Weights of a small GPT-style language model, trained from scratch on English Wikipedia.
Size: 13 layers, width 64, MLP 256 GELU, vocabulary 8192, 1.7M parameters.
Each number is 50 + 10 x the weight over its row's rms, rounded and kept within 0 to 99. Layers, rows and columns count from 0. The size before them is the row's rms in percent of the matrix's.

# down: layer 2 MLP down (transposed), 256x64, rms 0.048, rows 75-127, columns 0-63
# up: layer 2 MLP up, 256x64, rms 0.0927, rows 76-127, columns 0-63
down75 096:40 41 55 61 24 45 55 41 70 57 65 47 33 38 32 45 31 42 55 69 61 51 54 57 32 50 49 62 46 54 55 60 51 50 47 55 32 79 45 50 56 48 44 53 59 44 47 51 52 56 49 50 63 45 50 41 46 60 43 57 50 60 49 40
up76 111:32 47 35 46 50 55 62 50 47 38 51 53 64 29 42 47 56 48 51 54 55 55 57 41 44 59 62 37 53 46 38 62 48 55 71 47 63 47 66 28 37 41 51 41 48 68 61 50 41 58 50 46 53 51 72 44 49 44 68 64 59 40 52 60
down76 111:49 53 51 44 60 61 43 44 45 69 62 25 37 45 45 56 65 47 58 59 54 53 42 38 48 46 39 58 46 67 44 51 44 40 34 40 52 46 39 62 59 36 52 55 55 73 30 47 57 49 52 68 49 40 66 46 52 52 59 41 45 34 63 43
up77 115:46 39 51 42 39 49 57 66 47 62 45 51 60 34 55 47 42 54 46 40 51 45 45 59 43 55 55 43 41 40 40 44 50 49 63 66 60 33 59 36 52 71 26 41 42 46 51 61 69 51 50 32 56 53 52 30 55 43 63 63 41 68 56 46
down77 117:52 31 53 47 38 60 47 50 61 60 34 43 41 50 53 50 42 68 47 50 50 71 63 58 45 41 51 53 40 58 60 55 51 59 58 43 47 37 50 48 54 69 44 55 53 38 37 42 58 60 71 39 29 69 58 46 36 43 62 40 39 57 36 44
up78 083:45 44 46 52 52 66 52 66 39 43 40 61 46 63 58 58 53 25 48 44 40 42 54 50 43 68 58 41 63 53 68 34 51 49 42 55 42 44 31 74 44 35 50 53 61 61 39 45 40 64 36 42 43 49 44 60 39 43 59 44 53 54 53 42
down78 071:51 33 60 49 37 36 59 65 53 42 38 58 43 70 45 66 49 46 55 50 53 56 50 58 63 36 61 42 41 68 41 54 63 72 29 64 53 57 36 44 56 62 44 44 50 47 56 33 65 53 44 42 40 47 54 60 41 52 44 43 50 38 52 43
up79 117:30 56 46 60 57 47 43 44 42 50 31 51 61 43 44 52 54 47 40 47 48 59 45 43 47 58 45 51 68 35 56 43 51 68 50 54 45 34 50 41 50 32 45 48 43 61 74 42 44 65 37 57 51 70 56 54 44 51 64 75 59 44 43 38
down79 122:40 40 64 48 52 68 50 25 62 62 64 40 42 34 51 49 39 47 41 56 52 38 46 37 52 63 53 63 59 47 50 48 49 43 36 45 45 40 56 80 47 41 63 60 62 64 50 53 43 44 43 36 48 58 65 51 56 51 54 51 44 49 51 29
up80 112:49 55 51 39 65 37 51 57 37 62 45 35 52 45 52 43 48 64 42 54 33 38 50 50 61 39 54 40 49 41 50 70 51 62 47 47 46 61 55 57 42 51 40 39 35 52 52 56 52 71 66 32 29 55 54 55 52 53 66 35 37 52 74 48
down80 082:58 46 31 51 58 44 50 50 43 38 49 60 22 47 51 40 44 54 60 53 50 52 52 59 56 37 50 44 48 72 72 56 39 62 46 51 65 55 54 63 36 60 42 63 46 57 60 42 31 60 61 37 30 42 46 37 53 54 59 54 47 54 55 40
up81 124:49 51 57 51 56 57 56 61 32 36 49 28 39 51 34 50 54 35 51 67 34 49 46 61 70 51 44 46 49 53 57 63 61 63 42 40 36 40 49 66 50 38 65 49 47 47 40 56 48 48 42 51 39 73 39 66 53 59 46 53 53 50 60 35
down81 114:48 36 56 55 36 34 37 58 50 62 50 64 76 60 58 56 53 39 52 46 45 40 50 40 36 38 43 56 59 35 47 47 44 62 54 49 44 61 49 40 55 51 52 48 54 54 37 68 46 49 59 38 41 57 62 23 72 46 59 63 40 53 58 54
up82 107:42 52 57 50 46 52 77 46 39 48 47 56 55 32 39 58 59 45 60 41 26 52 34 51 58 50 61 39 59 45 49 40 50 49 70 42 53 42 68 53 52 51 41 47 36 62 61 49 61 56 59 42 36 45 46 22 42 42 53 45 60 56 57 39
down82 106:49 67 69 42 43 47 54 45 57 50 41 53 66 35 47 54 57 43 48 59 58 59 38 60 56 38 57 48 60 50 27 58 68 63 46 52 50 51 36 43 58 53 37 54 59 50 55 61 56 27 49 55 39 39 45 39 33 52 48 44 47 38 76 42
up83 118:41 51 32 50 71 55 26 60 48 46 43 38 59 52 58 42 48 51 54 44 54 52 38 46 58 57 50 44 66 40 60 58 61 60 45 43 30 51 56 56 30 49 59 46 38 53 73 48 40 63 55 64 59 71 46 59 42 55 53 43 37 54 49 40
down83 138:50 45 69 51 61 42 47 52 50 31 31 70 42 42 51 54 51 39 58 53 55 39 52 48 67 52 40 48 54 49 59 32 49 55 58 50 51 66 44 64 44 40 53 34 48 41 64 56 40 51 49 53 30 52 66 48 80 46 40 48 58 53 35 47
up84 010:51 63 52 54 58 50 74 41 57 72 65 68 48 57 45 47 65 45 61 59 55 43 32 53 42 61 57 71 56 53 60 43 49 46 43 53 57 55 57 58 61 57 53 62 51 57 48 61 65 56 31 70 52 67 53 61 59 54 59 42 51 39 57 49
down84 006:56 46 56 44 48 40 54 63 32 26 42 39 40 49 50 49 41 41 43 54 59 33 65 65 36 28 46 38 44 45 55 55 53 52 48 55 56 60 48 51 45 62 55 66 32 56 68 38 41 60 54 55 37 49 52 44 52 65 55 59 38 68 52 43
up85 009:48 55 59 43 47 49 47 57 63 40 44 55 55 56 60 68 17 62 60 62 51 74 55 55 48 64 59 33 45 46 52 60 50 55 56 33 56 52 38 60 46 60 52 54 58 46 63 51 42 38 68 47 60 39 42 54 48 44 52 69 55 37 40 45
down85 005:60 49 34 44 61 54 44 38 50 41 62 53 40 35 29 48 60 63 53 41 42 51 56 45 69 48 63 55 45 59 44 44 62 56 47 66 55 58 56 37 51 52 39 37 70 50 35 37 56 50 48 35 41 67 55 44 51 44 42 34 50 65 33 43
up86 114:37 43 45 53 59 40 51 53 39 65 52 60 49 62 57 80 41 36 47 45 46 25 59 75 46 42 59 53 59 45 44 42 65 54 52 64 44 47 63 66 51 45 33 43 38 37 53 57 44 50 55 57 41 67 46 46 48 61 54 46 48 54 51 49
down86 097:52 62 54 52 49 58 60 61 43 69 47 46 40 39 53 59 58 48 68 59 52 45 44 30 64 58 37 44 38 52 40 50 62 54 49 47 62 64 58 42 48 36 56 40 36 49 37 46 49 35 39 44 62 40 37 60 66 27 46 60 45 67 41 58
up87 101:34 63 55 52 61 55 58 60 38 47 55 44 48 33 41 39 52 39 38 38 43 39 66 60 51 55 35 45 42 34 62 57 62 45 56 50 50 37 57 66 56 53 48 49 40 58 40 59 64 49 47 39 68 56 32 49 48 35 60 59 58 62 50 27
down87 081:46 57 56 49 48 58 46 42 61 38 71 42 49 78 50 54 55 56 43 45 51 44 72 55 54 39 52 63 64 57 40 47 31 57 50 45 43 52 56 44 52 40 43 52 57 33 45 58 66 54 49 50 54 29 31 47 65 38 57 40 31 56 56 49
up88 084:34 42 39 39 35 31 42 55 54 59 57 42 63 31 65 38 51 47 54 43 45 57 52 42 35 42 71 58 49 48 59 54 55 46 49 47 46 47 61 54 50 50 31 29 51 52 39 45 54 42 52 69 42 43 59 68 51 51 46 63 50 71 57 39
down88 078:45 58 48 32 35 51 53 37 64 51 57 51 62 72 49 40 53 49 66 53 46 60 40 61 48 54 43 52 47 65 41 63 30 63 59 44 43 40 51 70 49 50 58 53 46 31 50 54 51 39 45 42 67 50 59 49 50 57 43 52 54 39 29 30
up89 113:50 39 40 56 65 47 34 62 42 38 53 64 62 45 64 44 60 47 49 39 53 63 53 39 46 35 69 46 50 46 50 56 53 47 77 55 49 39 59 62 33 56 43 47 42 42 60 61 52 53 36 44 51 51 37 48 37 31 74 47 54 51 53 55
down89 126:70 47 48 45 59 44 57 54 48 47 53 59 33 46 57 65 29 56 46 36 53 61 58 53 40 45 53 69 51 58 49 50 44 35 61 39 25 29 59 36 53 53 50 41 49 30 47 38 67 65 47 58 54 51 54 61 52 41 54 52 65 50 47 47
up90 113:59 54 32 66 62 53 60 47 48 56 54 34 59 24 59 60 50 45 44 56 27 55 49 39 48 42 56 27 45 57 56 45 50 64 77 44 45 59 49 44 58 35 58 36 53 50 38 39 52 58 44 50 49 56 46 38 48 43 54 63 52 55 57 39
down90 121:58 54 51 57 43 43 63 46 58 67 37 53 61 55 50 51 45 57 69 52 53 50 43 43 49 37 49 30 27 54 57 53 57 65 48 46 46 49 48 42 79 48 27 51 64 31 43 37 44 61 33 43 53 58 50 49 53 52 44 41 59 59 61 42
up91 107:61 40 52 52 66 45 51 60 43 32 35 72 57 61 59 45 46 46 55 51 34 36 49 52 54 51 62 46 38 36 53 56 52 38 58 63 50 58 55 58 58 43 44 52 41 47 54 48 51 45 29 51 53 54 31 48 29 48 65 45 58 70 71 43
down91 085:61 63 52 49 39 50 47 56 59 36 45 59 44 56 58 44 55 38 54 56 15 27 61 40 58 53 56 58 54 37 48 48 67 49 34 30 43 49 41 53 49 54 59 46 59 56 40 53 56 56 38 42 35 58 53 57 59 72 42 59 54 44 56 49
up92 103:44 51 41 58 46 40 58 62 50 55 40 65 61 32 57 74 53 39 49 60 61 43 59 39 60 24 56 54 51 46 47 57 51 40 56 51 47 48 48 44 50 39 45 42 42 43 28 55 58 65 39 53 69 50 31 45 54 50 50 59 46 74 42 52
down92 102:55 44 56 53 49 50 30 31 65 48 43 50 57 53 46 63 60 51 37 53 56 53 45 47 64 58 63 52 52 56 53 41 49 36 59 48 35 41 43 57 57 44 52 54 53 33 73 33 52 57 53 54 30 47 64 42 49 36 53 51 78 51 60 30
up93 131:49 54 62 45 56 37 55 61 41 45 57 57 59 29 51 58 58 32 38 61 41 47 45 50 51 59 40 58 50 51 53 64 68 61 59 59 46 48 68 30 50 39 59 29 34 47 52 46 45 49 35 66 43 60 54 37 41 37 55 58 63 42 45 60
down93 132:44 47 60 46 56 69 52 46 67 49 55 49 57 59 39 56 20 43 65 38 52 48 59 45 41 48 50 47 55 51 31 53 28 44 59 57 52 40 53 51 46 39 40 61 65 48 37 68 45 47 48 66 55 54 38 71 48 47 37 56 61 57 38 46
up94 104:69 47 59 52 74 44 49 62 45 47 50 47 50 49 55 49 55 40 58 39 28 50 25 46 40 57 48 30 56 45 65 48 51 67 44 50 31 57 55 39 53 41 37 40 46 48 46 44 58 61 48 56 53 68 41 49 54 54 72 57 52 54 32 48
down94 137:29 66 49 46 44 66 50 47 52 59 31 48 48 40 70 46 58 67 46 66 41 37 61 48 48 68 40 62 51 48 28 39 39 38 50 59 47 48 38 63 41 46 44 64 59 57 42 58 50 48 45 48 48 34 55 55 57 54 34 40 60 52 52 60
up95 101:54 40 75 69 51 50 57 62 32 40 56 39 58 45 49 54 62 41 39 46 35 51 54 38 65 54 42 58 48 36 42 58 44 69 43 43 40 42 56 59 48 62 57 51 50 43 53 33 56 48 47 48 48 45 36 76 53 48 50 41 44 65 65 37
down95 083:52 47 52 41 47 57 58 23 51 72 64 45 57 45 43 63 47 39 41 53 53 53 67 43 51 31 47 34 76 34 49 43 49 46 38 74 45 57 45 50 59 44 59 48 51 59 48 56 50 43 36 52 40 53 67 56 58 58 49 52 52 36 40 44
up96 111:58 48 49 57 55 55 48 56 56 58 50 29 51 37 40 55 61 32 42 52 51 52 44 51 86 62 49 48 42 53 63 47 55 49 59 50 44 58 51 38 40 49 70 47 27 45 45 36 60 52 67 50 33 44 33 56 54 59 59 57 47 62 55 44
down96 120:36 54 30 52 69 36 50 60 47 64 55 29 47 41 55 51 55 58 55 50 66 49 49 49 50 54 38 52 49 37 55 48 46 53 66 53 42 63 50 45 17 27 55 66 62 61 47 57 47 47 59 38 40 59 57 46 54 56 58 48 51 35 55 48
up97 130:35 56 49 52 55 49 60 53 43 49 61 57 65 40 44 44 60 26 44 50 49 48 53 57 59 49 54 44 38 44 56 65 57 47 63 60 50 51 64 39 31 44 59 54 26 43 51 40 66 46 48 58 39 54 64 44 38 43 55 68 46 73 58 35
down97 105:43 74 46 45 44 56 51 47 47 64 38 55 48 53 44 55 45 35 46 59 62 53 59 59 64 50 32 58 36 52 50 69 58 30 55 41 45 76 41 46 43 29 50 45 40 40 63 46 62 51 32 36 47 55 58 47 61 55 43 56 48 53 55 39
up98 082:59 62 38 44 74 55 36 52 46 67 55 50 53 59 41 53 38 33 46 55 50 38 62 47 53 54 53 52 59 41 53 60 38 64 60 38 66 44 59 48 56 40 39 27 34 54 39 56 42 54 51 51 69 58 57 41 55 67 52 56 37 45 54 37
down98 060:55 64 38 48 51 61 47 54 59 53 57 52 33 36 31 52 44 59 57 44 61 57 59 42 48 57 34 46 37 34 51 50 42 42 47 44 57 65 36 33 50 61 44 66 53 42 53 54 25 40 58 52 71 56 53 34 45 55 70 49 62 53 56 45
up99 012:62 51 50 64 59 55 60 48 44 64 62 51 53 53 56 44 80 59 47 48 54 39 62 43 63 47 53 72 62 62 57 49 64 53 55 77 49 55 60 47 54 50 59 54 64 60 44 56 59 62 56 53 57 62 65 51 49 60 52 43 56 70 63 62
down99 007:34 44 52 50 43 52 41 51 58 59 35 41 56 54 55 58 47 31 43 49 51 54 41 49 29 48 41 48 47 41 52 53 27 38 49 28 46 41 47 54 52 43 50 44 21 37 64 62 39 40 39 54 57 33 44 46 39 53 56 53 47 27 54 53
up100 103:54 50 41 38 58 42 47 57 50 37 41 58 59 61 31 42 53 41 47 52 53 52 48 66 53 23 46 51 39 48 54 53 62 61 28 65 57 31 73 59 58 57 51 45 53 46 65 46 75 40 38 46 48 40 56 55 50 46 57 48 36 51 59 48
down100 096:64 53 45 51 75 35 45 52 38 57 57 64 41 54 55 52 60 49 44 52 41 47 45 46 58 46 52 55 45 34 40 55 66 34 51 36 38 58 47 44 33 46 62 52 66 52 34 68 58 65 64 45 51 51 58 46 35 28 61 41 52 54 54 64
up101 124:47 33 46 50 57 44 41 56 38 49 48 56 70 47 58 51 57 36 35 52 56 47 25 44 53 63 35 55 38 40 44 57 49 46 69 64 39 54 42 36 53 45 50 35 48 68 41 53 53 46 68 60 55 53 55 47 50 45 51 61 46 75 56 34
down101 103:57 48 59 48 32 38 56 72 35 43 56 67 47 44 57 54 60 36 47 66 61 59 41 36 46 56 55 66 43 36 37 53 37 69 48 50 53 66 32 48 54 42 47 29 54 50 49 60 52 57 52 51 46 39 55 57 56 46 41 52 49 66 33 48
up102 127:41 47 58 46 60 29 52 63 34 26 46 47 58 39 49 64 65 57 44 49 35 58 59 53 44 48 58 57 33 51 46 73 48 48 37 54 61 51 56 39 47 51 49 29 39 50 64 36 42 55 44 59 46 71 50 62 51 55 43 47 46 61 60 44
down102 131:58 56 51 56 65 54 42 54 54 34 76 59 46 40 47 36 68 57 40 46 45 48 55 43 62 55 64 44 35 53 65 50 52 29 39 49 44 48 49 53 51 40 48 48 62 50 55 46 46 29 33 34 32 75 55 58 61 43 49 54 56 52 49 47
up103 117:37 49 50 54 63 48 45 58 25 42 55 61 52 49 47 48 42 43 57 68 40 28 64 55 55 42 45 48 37 39 59 26 53 42 54 73 60 55 64 46 59 37 45 47 37 50 49 58 59 49 41 45 55 50 54 59 41 62 54 76 57 55 54 46
down103 097:62 50 46 42 53 46 23 41 43 30 46 36 41 51 57 51 51 45 61 38 46 38 51 43 57 61 46 78 45 49 66 55 42 65 34 40 48 50 41 53 42 52 57 30 56 51 42 54 62 48 48 54 49 62 51 51 62 73 54 42 43 58 62 55
up104 107:50 58 33 58 65 56 48 58 41 52 49 42 58 18 43 59 45 35 49 57 47 38 62 65 54 47 64 44 51 54 64 56 47 53 48 55 47 38 63 56 53 50 50 45 43 55 36 60 41 47 47 58 64 52 59 49 54 49 13 55 37 49 57 55
down104 105:40 57 54 41 40 65 47 59 40 55 53 39 42 54 28 48 62 41 60 39 55 60 62 46 45 39 31 37 51 50 51 50 41 37 46 52 60 38 55 69 51 57 46 74 60 49 47 38 33 52 38 59 57 53 48 58 58 40 46 48 54 70 70 51
up105 073:47 48 40 55 56 63 50 66 29 42 49 53 68 55 66 55 47 35 46 49 45 37 54 73 47 43 60 37 58 52 46 38 35 55 48 53 51 41 44 62 50 46 47 56 53 62 48 47 16 53 31 56 37 51 44 59 47 53 57 47 58 61 61 40
down105 068:47 37 54 31 37 38 66 68 52 41 36 54 45 47 42 40 57 73 57 57 54 38 61 48 50 56 56 54 49 68 53 40 45 68 47 44 42 65 37 50 56 53 37 55 63 54 53 41 62 50 50 34 55 49 56 61 35 70 38 46 49 41 47 42
up106 130:39 34 43 49 50 44 40 71 50 52 50 63 70 43 67 55 65 47 50 48 63 46 51 52 31 50 63 47 31 39 53 44 60 54 57 58 63 34 49 46 43 59 46 45 54 40 47 54 50 63 53 33 55 49 33 40 59 72 52 32 41 58 59 45
down106 152:53 51 59 42 54 60 50 32 54 63 32 29 37 51 45 47 51 47 46 65 39 24 51 51 59 42 61 45 57 53 43 55 71 64 56 51 31 33 55 49 43 45 50 53 47 50 58 49 64 52 51 46 42 55 72 46 39 43 63 47 55 58 64 35
up107 115:50 43 48 42 53 41 53 63 51 55 41 51 48 54 54 51 60 61 44 53 58 39 45 50 45 50 45 58 57 63 26 47 70 60 42 58 66 49 64 59 66 47 26 33 46 41 40 35 76 57 53 31 45 59 50 53 43 50 51 61 39 33 49 50
down107 113:57 40 53 70 69 48 59 46 40 48 39 48 36 49 74 53 46 51 54 56 44 62 43 39 53 37 44 48 44 63 64 53 38 57 50 48 39 45 37 45 62 35 50 61 59 58 46 57 35 59 53 42 66 35 50 51 45 26 43 53 43 51 57 72
up108 103:57 57 41 62 57 47 37 68 61 61 31 55 49 59 53 58 69 37 52 58 43 45 38 55 43 27 43 50 58 48 48 70 49 44 58 50 50 46 49 55 52 37 67 37 51 38 60 34 53 67 36 43 70 38 42 42 51 51 41 42 64 49 57 53
down108 092:40 55 46 69 61 41 56 44 39 47 59 58 35 49 51 40 52 58 34 56 47 57 30 62 70 61 48 58 61 52 38 38 34 36 34 45 46 67 49 55 57 43 47 54 33 55 34 46 46 55 58 53 43 51 53 59 47 41 68 52 74 52 49 52
up109 007:60 43 44 47 46 53 45 47 44 41 48 30 45 44 42 42 68 49 28 44 58 39 51 38 60 21 33 49 43 55 51 51 55 54 56 70 45 52 48 39 53 50 37 58 29 49 40 39 41 59 45 46 55 41 64 48 51 58 49 37 54 76 50 53
down109 005:29 38 49 54 43 53 52 49 64 72 54 58 51 48 69 41 50 58 44 46 35 66 38 38 57 62 46 48 43 38 44 40 37 47 61 36 46 35 30 52 40 40 54 43 58 51 46 59 50 41 48 46 56 50 40 53 52 47 62 56 48 18 61 50
up110 098:47 53 44 45 63 63 34 66 49 53 50 48 48 42 41 47 58 47 58 38 49 51 41 31 48 55 35 47 59 48 50 59 59 73 37 58 35 36 49 53 46 67 43 27 58 38 38 32 72 58 48 60 57 47 47 67 46 44 45 45 58 60 52 46
down110 098:65 62 53 37 36 47 49 41 45 51 37 44 40 68 70 57 60 61 46 47 47 62 65 50 52 46 50 44 37 60 52 77 42 35 39 42 40 50 32 55 41 47 40 46 57 41 50 45 63 59 61 49 52 34 55 65 52 63 44 52 55 49 32 52
up111 045:46 51 48 50 47 56 44 51 55 39 39 59 59 38 42 41 48 54 71 52 37 38 68 58 47 67 64 49 54 63 60 50 49 40 51 47 36 40 56 23 44 48 58 67 61 45 42 55 68 45 43 36 66 53 45 68 55 40 56 63 42 51 66 47
down111 045:42 48 42 38 72 52 41 42 55 59 43 41 47 63 40 76 64 32 55 41 59 57 44 58 33 45 55 50 39 31 46 44 51 52 50 48 55 47 66 57 60 58 53 57 41 45 55 45 47 47 64 53 27 38 40 69 63 54 61 42 60 47 51 57
up112 007:46 46 57 47 32 43 46 38 52 54 53 53 29 53 55 41 27 63 64 54 39 57 50 43 40 52 55 38 39 46 51 45 50 38 44 35 43 52 33 52 42 52 50 51 64 44 49 50 38 30 70 44 66 49 48 47 34 32 47 47 40 26 43 47
down112 005:66 39 40 41 59 53 44 30 52 34 45 46 35 33 47 77 60 49 53 57 50 59 57 47 42 47 49 47 38 62 55 45 38 54 41 56 38 43 61 44 53 47 39 40 42 48 61 43 48 36 55 23 53 71 47 36 52 50 51 38 57 48 37 50
up113 104:69 35 43 49 61 44 45 52 29 54 47 51 43 47 47 70 53 42 46 56 28 52 52 60 48 59 64 34 40 53 42 40 66 58 56 63 50 56 55 43 57 38 36 47 53 49 36 29 55 64 55 64 64 52 34 47 52 51 65 60 39 50 55 44
down113 088:51 57 52 53 60 53 51 63 60 62 47 56 28 36 45 56 41 53 67 73 40 62 69 35 49 62 52 43 46 45 43 39 44 50 55 54 49 50 38 45 64 53 36 57 47 41 56 44 27 37 37 49 55 46 57 51 53 59 48 32 50 67 34 58
up114 117:37 54 44 57 45 39 62 54 47 42 47 57 69 39 51 30 60 55 57 32 39 57 45 47 36 69 56 38 41 56 51 58 44 58 42 58 54 50 50 33 39 38 37 37 56 63 54 30 42 58 48 50 61 45 52 52 45 52 70 62 54 72 56 42
down114 115:48 61 51 41 60 66 49 62 69 54 62 47 40 49 47 52 48 31 59 39 56 60 62 45 43 43 51 36 58 59 42 44 52 40 44 40 45 55 36 65 52 48 46 50 46 51 35 42 69 32 39 56 61 60 74 36 37 47 43 62 32 55 48 50
up115 073:44 54 34 49 56 51 59 64 37 41 56 62 60 28 49 57 46 34 56 48 57 67 73 50 36 44 56 39 51 40 56 35 54 44 50 51 69 35 55 52 41 41 64 57 59 28 49 44 48 49 34 35 53 48 50 63 38 45 53 50 47 55 61 42
down115 061:49 56 52 32 73 55 34 48 56 48 57 53 38 58 36 64 57 48 58 61 49 35 58 38 48 59 38 79 51 48 47 50 54 38 40 36 49 59 46 45 48 52 65 55 64 42 56 53 56 41 69 35 58 46 41 58 39 50 46 39 61 40 56 34
up116 103:48 61 54 57 55 45 36 60 45 56 51 42 41 47 57 48 63 50 45 48 36 54 46 73 49 51 56 45 64 56 56 41 37 50 37 43 44 42 25 66 39 38 57 49 42 49 32 37 62 66 47 64 37 62 39 66 35 52 47 40 44 65 44 43
down116 092:60 57 54 44 34 35 43 51 60 32 47 50 49 65 56 60 36 54 40 51 37 51 61 32 75 41 62 50 31 37 33 52 69 62 42 42 63 40 51 53 60 49 45 43 58 53 51 38 62 60 52 43 43 51 55 71 48 59 49 58 49 51 45 49
up117 007:46 61 50 41 42 51 48 42 61 49 45 60 46 57 50 53 23 52 58 63 48 65 31 53 33 64 51 44 37 46 56 54 31 44 46 24 57 49 43 60 48 58 48 52 45 46 54 52 42 31 54 55 52 51 34 52 49 41 53 58 47 24 29 47
down117 005:60 41 49 42 58 37 60 57 44 38 60 52 31 33 36 48 48 63 47 56 43 42 60 43 69 45 61 43 44 56 51 40 63 60 43 67 64 58 47 40 36 56 47 56 69 61 45 33 48 48 46 36 41 67 53 43 50 58 44 48 38 59 42 32
up118 116:62 64 63 49 57 56 32 57 45 67 47 41 58 45 51 65 62 48 41 45 49 44 45 43 47 64 43 46 66 58 40 53 60 53 49 43 41 56 39 62 53 54 68 49 31 45 52 60 65 64 56 22 40 46 45 42 34 33 38 44 49 45 52 40
down118 098:38 48 58 42 53 59 51 52 43 56 46 43 58 50 47 32 38 57 42 48 30 66 73 53 66 29 59 50 58 56 58 51 41 56 56 66 49 53 39 42 42 44 53 50 55 64 29 56 33 48 47 59 35 39 58 40 52 46 54 67 68 58 50 47
up119 108:44 53 45 52 64 51 33 55 46 35 18 51 44 46 49 47 57 32 56 52 53 57 45 59 47 35 49 41 49 49 45 50 63 65 52 55 63 50 65 43 37 42 68 51 64 56 51 37 54 54 33 59 67 47 29 46 55 69 49 39 53 41 51 60
down119 116:46 40 65 54 51 29 70 47 50 44 48 49 41 47 51 55 67 71 59 63 39 53 56 43 54 58 41 46 60 52 44 51 33 32 30 62 56 58 54 60 30 28 46 55 56 56 47 32 46 34 54 62 43 55 54 59 57 45 57 49 49 53 58 50
up120 117:51 63 63 58 59 47 59 53 47 53 52 54 61 28 31 57 55 35 54 49 35 53 38 42 59 45 59 44 48 42 57 65 57 64 64 46 53 37 56 48 55 44 42 45 43 71 44 57 53 41 55 37 42 56 60 31 21 46 60 59 44 62 57 50
down120 108:35 45 51 49 54 62 22 51 67 62 54 40 42 32 44 41 37 37 46 48 68 58 35 64 40 41 64 49 47 53 43 58 59 65 51 41 66 55 52 56 55 51 40 48 40 58 55 60 41 42 55 47 51 64 45 38 33 53 57 54 47 42 59 67
up121 008:55 49 59 35 38 63 53 33 63 40 62 52 38 62 47 47 39 75 45 66 60 66 61 52 50 54 48 41 37 61 55 56 42 43 49 39 48 71 45 57 68 61 38 70 62 49 56 56 48 47 54 60 52 49 57 52 40 60 57 48 52 32 44 54
down121 005:69 39 43 48 46 54 56 47 49 64 68 50 51 34 47 63 48 64 53 53 35 55 51 44 49 57 53 49 32 43 54 36 60 38 59 57 64 38 62 46 41 65 46 39 50 63 60 55 39 45 47 39 60 67 39 53 59 43 44 61 52 67 41 26
up122 085:48 41 43 46 47 51 40 53 42 51 29 66 71 47 36 28 55 58 66 38 53 66 57 46 47 54 56 37 63 39 45 52 53 51 37 66 68 56 57 47 55 45 47 53 49 41 34 59 56 54 45 44 68 51 41 47 38 39 60 36 37 55 45 64
down122 081:66 59 51 30 63 56 54 53 52 48 37 38 46 47 47 79 48 31 58 63 55 45 52 40 54 50 52 62 19 53 41 55 46 42 31 36 38 54 45 62 48 49 66 53 53 48 38 51 46 60 69 50 43 63 43 49 56 47 58 53 50 56 50 54
up123 118:38 58 63 53 42 36 58 63 41 56 48 46 49 25 59 61 55 54 37 44 43 39 40 57 45 62 45 51 67 34 51 40 52 48 59 50 62 49 55 39 51 30 40 52 48 52 45 63 52 60 46 21 57 66 49 42 60 42 51 69 61 57 46 49
down123 136:38 44 55 57 60 56 55 48 42 49 44 54 43 51 48 34 55 37 32 57 55 68 34 47 53 28 38 46 44 54 51 58 53 71 30 54 46 38 59 72 45 58 67 50 71 60 50 44 37 54 50 53 61 54 46 39 52 49 65 53 34 53 48 59
up124 049:58 60 45 54 47 42 24 48 55 61 56 39 42 43 40 55 43 44 38 58 39 60 45 53 47 56 54 61 56 34 29 75 38 41 41 69 43 43 52 54 47 40 49 29 56 40 57 58 50 48 36 48 38 41 53 49 45 40 59 65 46 65 61 54
down124 037:44 36 54 36 35 61 40 40 60 51 37 79 45 39 56 45 49 64 50 46 57 46 44 51 44 65 44 60 53 44 58 62 44 47 43 51 70 44 36 54 57 41 55 67 54 34 37 49 51 55 55 59 56 45 53 50 32 69 44 29 51 55 44 44
up125 016:61 50 43 61 51 48 45 51 35 56 47 47 36 46 52 40 48 64 56 45 47 51 58 29 52 51 58 64 55 50 54 48 50 49 49 62 50 42 49 46 34 47 62 37 76 52 47 51 37 34 83 33 46 47 45 39 33 43 37 45 56 56 42 65
down125 009:39 40 54 52 61 64 46 47 76 62 42 53 61 54 50 78 61 41 46 52 61 54 52 53 42 60 50 50 54 72 57 62 41 51 54 46 53 56 53 56 57 51 50 36 25 45 63 57 38 40 23 45 61 47 55 37 52 48 48 46 52 44 45 43
up126 112:47 39 41 58 47 51 64 50 43 43 32 47 56 53 46 59 46 56 62 46 48 54 59 53 46 61 51 49 55 37 63 66 53 69 60 33 43 31 59 37 49 39 49 42 49 64 52 40 65 44 56 60 28 55 56 40 64 64 55 45 34 50 72 41
down126 118:63 46 64 41 61 43 66 37 50 58 56 49 46 37 41 63 46 53 57 52 55 47 62 53 35 50 57 57 67 68 40 58 45 38 50 55 58 56 50 58 30 34 39 79 44 51 30 44 49 44 51 54 50 26 47 52 52 45 37 53 56 50 59 47
up127 051:55 56 47 64 57 42 51 48 61 49 49 46 63 55 45 70 47 29 26 41 40 50 71 49 50 46 51 56 56 45 40 53 38 60 46 47 46 43 55 54 37 51 64 38 72 45 49 44 28 45 35 59 31 40 47 52 39 44 58 66 51 41 59 50
down127 039:34 50 54 39 36 46 60 38 69 50 41 55 51 49 54 63 55 73 60 51 51 33 43 56 53 53 38 56 44 59 39 49 53 54 30 44 46 53 41 38 64 59 48 76 43 43 41 57 41 62 60 47 56 45 50 52 35 69 48 43 49 70 41 54